Each number is 500 + 40 x the weight over its row's rms, rounded and kept within 0 to 999. Layers, rows and columns count from 0. Numbers have three digits each. The size before them is the row's rms in percent of the matrix's.

# layer 7 attention value, 64x64, rms 0.151, rows 0-63, columns 0-63
114:510468459433461481477538534463543450452472489477533499556496492555449510559521505530489480569497437420524500489470540500548531519524553492523483605529538546495535468477483464559488505487443390
096:432489526443474523497452455536499532490430480532431514463534491530430485494459518455501509506608454499491518540509492555461509579494531437594552512485476530501481471469510438511541566442531495
098:522444508477481472463442491512465506485485511516490490482550550435438503491486464506503578485480602398492466485462534516578570452543482551494549511449456524551504475462548531465487586516519494
091:543504556508497474498462499468542551444484475555451477454506525523443590492532578494487415496484559547490432488463491537529498510489479543390528554491540493460510461535490473514550432503554524
105:503513526512493504550474480496486526453559483428520445478584546454507538592525480507553509547487463501483467507533502486528475456479517443529483536560480523528492506446558371455436485460442521
122:484480534494498476474544578464494474513482510492525522513501551502550505514507486462459495513512495543552504579505441579520484514539475553409553492462426477446625464439487485529426503458464517
099:433509515460540558531469409499501487512470566472460493439488499525489506479523578436530458495530476469473416489538549584504475545471499572536523535517466527597503495497526491494463552459448516
098:483504460478468453410499504502508570448454535497499501436508472467525510552556448516539407524469550531482541478549583569491489521502473526518527492449577547531457446500467492544482465423513485
087:490496493566468508408497536548587512523489477502483472465369448489514480519498487572517543499574505498513547537433490545527492560457501533507472444524487432536528430534489517471502504448516491
097:555510497524443501485475543508550542517529575460512487516448535544451439479503523463509470408556496548501485470438506526443509432468568503516454511444469541498475500496515480540450612531551464
095:494442540519449520521512500534503456571445533435530449475483536503475532459504521552498491439458565585547455544506446421508531565464490532512494497514524567462487512422524478467531512560467441
097:497450524514457444575509575490522484497452515470453491497517583512524447574580489508527452504524477490548546447496448524487548475555512530566533440448504436413461487536463474535503491488535492
110:504573529414506560462495521456466474442539495517505543482419452472416474495510515533508549542581562459556450515555418473533470512489467534542510489522477492507470558490448477516475519518559493
106:461483533535500568572552474475518556491461480529472485506507481446516464542577471467536469464521546497496445420557517505505470531520423546441439569551503440464422452502502522488487488559499469
104:476540525506477412493460482480554481474486464489525455556454477520511525471505606481462545476508540463494559559587495494452543528515534448538402427532477509530507489493491540567453502534474534
119:519497515487468526540531571439481494457516524503441433567548482468481499516469452551483408481518465450459508571488585459537512479493522494489501458504466557472485512480495528501429566576504587
095:494485511495512526476535508513554421424459515435497538413504505488521472437606488504484490603533411526512503463463473458505454495546550442544515458523550482499530498488502516481469533485558541
098:503525553509477515513504512467495511521421523450481467452468516508489452566463507474505449464498556439528515548475503502495481424469579477569553580560543399540531478484550505440558486483534509
105:476453464513568522485537435455499481509521522507442491471408529406513510539543496465519517458512528531557467479459457534405536439489475462486507546587541545463490466481556489525518528551506548
116:467581554552518463451500483434516490459508528517486565454564486527477527500442542475423529502562508460480542519517495533486465444481481533471496509539469534494517466593537463455464582488459417
110:506454560489524518462430548450496436496536539528470508529494535487565565422481471478543534531529471506495549522454446526560481510473535480478551522536523517467444404531510548438512466528537417
110:486423431525460512473486503481516540498511558547612500496424500547521443489468524553442487513505491493536508478523511551537491476434528507475507459500522443494490517538578428560544477563442448
101:548501493507459480540457515484535517439525484491486432546483443463452515546476431456541480546484483508579520528556554522469486436496498438490561542472432496553465522620456515547490540519504502
098:506489464428549469515472484517517579484470497526505552525509452516510514510494522518438540488439518472540547460440424490520510566491527493549475510576466494491483508578407500423442474553494580
097:496495479486591509527420529539481498521511522491456536529514435495397529504459501457504539540446454566522487473521534496517468508541450528571482515443530453465554495479515430538487525598537453
105:549521489480388480424494502474471542510552515460547514558526510514576443508533486526430531526559477491431418486559497598510500480535490530502469469517551466544505455550509493456504479528490473
107:510537483415508521485521471596504496476548464484548457475481514463494561501524417504423539494509518497446535415487491480490477486552513482497550466418568451474533552510534451500494550522557565
115:557440473504443488431494463478511492465533464519511559460486504485507496485517503488473518487466522501515450568439559499468465480502418521570566534551569506467533546458434483572534584461545462
111:517451526544517459506531496509517490548502531518410518480557529530515567460506403493526491462504503483473474546520474437535498562484545478505469493512444440542423463546550482597437489451561482
117:434522510436492431565543481410520478529553536538460535514531537486509548417526467499527479464535559517485467512452557562484477511495432456483477501534456482574498454559479487492456507570464499
098:434416423389507499451519510534556490489575513525521512496537504558485476508520513449519443433490555508551515442492425522568530472530487489515523491555451405505493513512498492500515502471531483
102:466461493498599490502521517446543515462517466519595429510536504539494537491498478449485459483487538527495460630501448519478489523422508545514483502437510469511463550570474560458496491446493499
101:495483562533515414521499502480486554482487504564567493510471549436559505486487507531466453481440602498437545474500445541455469501455460504577521521490472467511433473529429487522502551564524475
100:487539473476607483510512487456509517492520527530434584482536472425480396498485510493536527493463514459488513490502469520610510531438437506551484551437436521491483480517574515471532512480520510
102:535550456466568541503565457505520442521513507536475490468422451429511495425504549517563488529485493536550538498460459452492584557523437541432476473519524520422546482493484510499535451522522477
107:531498493514481531527461484516593556519449456466451529537553507537480472452509455537489561514498507509577535506441405495534524424573415513501472487467487444521534467524498555544468476453506545
096:503492468409436557508449489505503439578530499527522486584569504485460477444529476473569569482533488527464527427449508536494482568459430445539494500501500497536475554503488478494534473508566489
084:531453487575471499463479515530526486531470508490481473489440558501471561562509428523528570483429528524470503508584440507525508468506462556437514489540550442451583500532506432536521454460462478
093:499514511580486479472502464521486446572448559484436448551535513492491454500474587473578480487524499559479493469510545505506531525510504526497478452368570549529506464522439504554486485469467512
093:435488502514546469416509506476508523510519489517431575559469543525444545554515522448458458480513507479551465494486476582471475547453547491446527475465440527545549442535420498542514437469521494
100:490472440521484487477528551457550487559496587482533565436544461530598516509506457489430494472497516507486504505472477378462497490543491448571534537484518527497483519511550475433521527505553467
101:527531521532484518531454560570477466437471539513551461522516494466542513498481471475538476555455506492554436446477545464534512592530513485417517480477526508414436453528554520481449453480561529
099:459433476463460535455494518479435511551517479446464543485518599482491454536445539573463534528499469513519523484516398514500495442580455526514546517507511486505513431527507491493551459504528591
086:489518486515538459507427434565520587491539505534485534466504512511498445418507461504550507516460543477426502552544473529431451487445581487554524461489526506519461519463523475567537416498514506
090:530459547508459451480447452543466557520495496529484469564476416510531466508539548504558569535515530456463438516520515517581537425525478557485545413510523503492447485478462476471510495507567446
089:420472547528462459482543462520554582546478488541523465530445441489481465504544458563514484519490500489449497458541498527521478510406521451506492530551525543518434512565474546449485522505471599
092:462537511524519524519448452524523542508428521484460533443460466506460488496536465537505461520497525473525576416452441490527457484485586504576566465557583525507471491548452521464473493493539435
101:547556459530468490570524538473522445452499487499499375479497495474612519553542501473554468462518466481506551497496486542504530460485513516486501440484482478443619472470504490515535519542467536
088:514506511452562451497543430538563471438455484551489591465477492523503513483462484468493534471448518522520534459501426439557552499553580514523413506508520529500501465541470468469561511451547523
089:540604478497535505496559474494515540566550485401425447547483519533544567496478473435478527526541495542462517437514562558509517468492453441548469484500496445458501443513489484460497487492465488
102:516499537557414465500570510463523472487458498475437435530527556478603446489462480491504525460494539453549537606421522457502533495489510483496481528510540460458471497471483504523541492460534429
084:510483467525414481523455530402461493519543498442531510502462509497427548460551510489485566550471558562506571519458485588498501504530515510464458526465494587455453542465465521505530498442488480
106:557483475488483545453426491470544568519496498486574491474395520509472522575457500496580490545490542487521478604486450543482523472479451464555447470488510478480516497503436558532464500510454526
104:509589497487446567468522476526487504513437493473498516518401477517502478499482478529425496496451497484527476497561455527488475495548537485530559491467539581457476505460481492564546609416465511
087:526523501532447533563489467508485390547476496469500492507441492573541506489500581487488553526446411509514483567432513593547523511482473556459475497533497534493515462500484466524438499469434490
091:578466490501461507517470461524488475547477441464518485525540521503537518417491424529472474445540534469432421487482542528541427496524544452436457499532496478484598521578517517532465488523463533
102:522507543486577524500498564537539452512526492459538445515437501470462512514478528552467457443537477536380475509498464463598470491545507444476532480501443487536550559510505499525505576474513444
073:575468561559465530443529526477472495484534520483496568541468518417482499477521530498545535451506399523488497512479504497478491537526410492563476484482559494490452546512525575396524482482540487
094:429530509508453541474454468491518434565621527542562446460491537521515541505486486532516519501485591505594535511466449489540481478459522531543475449456483466488473463504488446466485511543446510
099:533423502522480556445568378491444527491499562481529537506476460511492510480527497477525522501434513496553569501440507453528458510493524540506556507549466533489583493541502460551426442500497519
089:527486565508528524420517443451531479493513481467443532422482494528553539465488495468510544565549478480561548490525516463458449456463478479471573520456576464431512472500547588499490492517562503
101:511498492513527518418485501444524511450455493496580465585537458552569420534544562544467532498482543470490506459474434561503471461492569540491510510541559477492513526514503517479503408439499506
110:495495528487504536583540468451492459484501512520456487500526495556450522524531457460523402538467518551458471485533502466541502424474579453432550556500492479541463516524395550512547488523556511
094:472420490524544489522455448499521496488502549504556520527445547462557480483546485493421516534471440480491379475484516476522561509546548543520536433486458461514535534435499513448497560522548540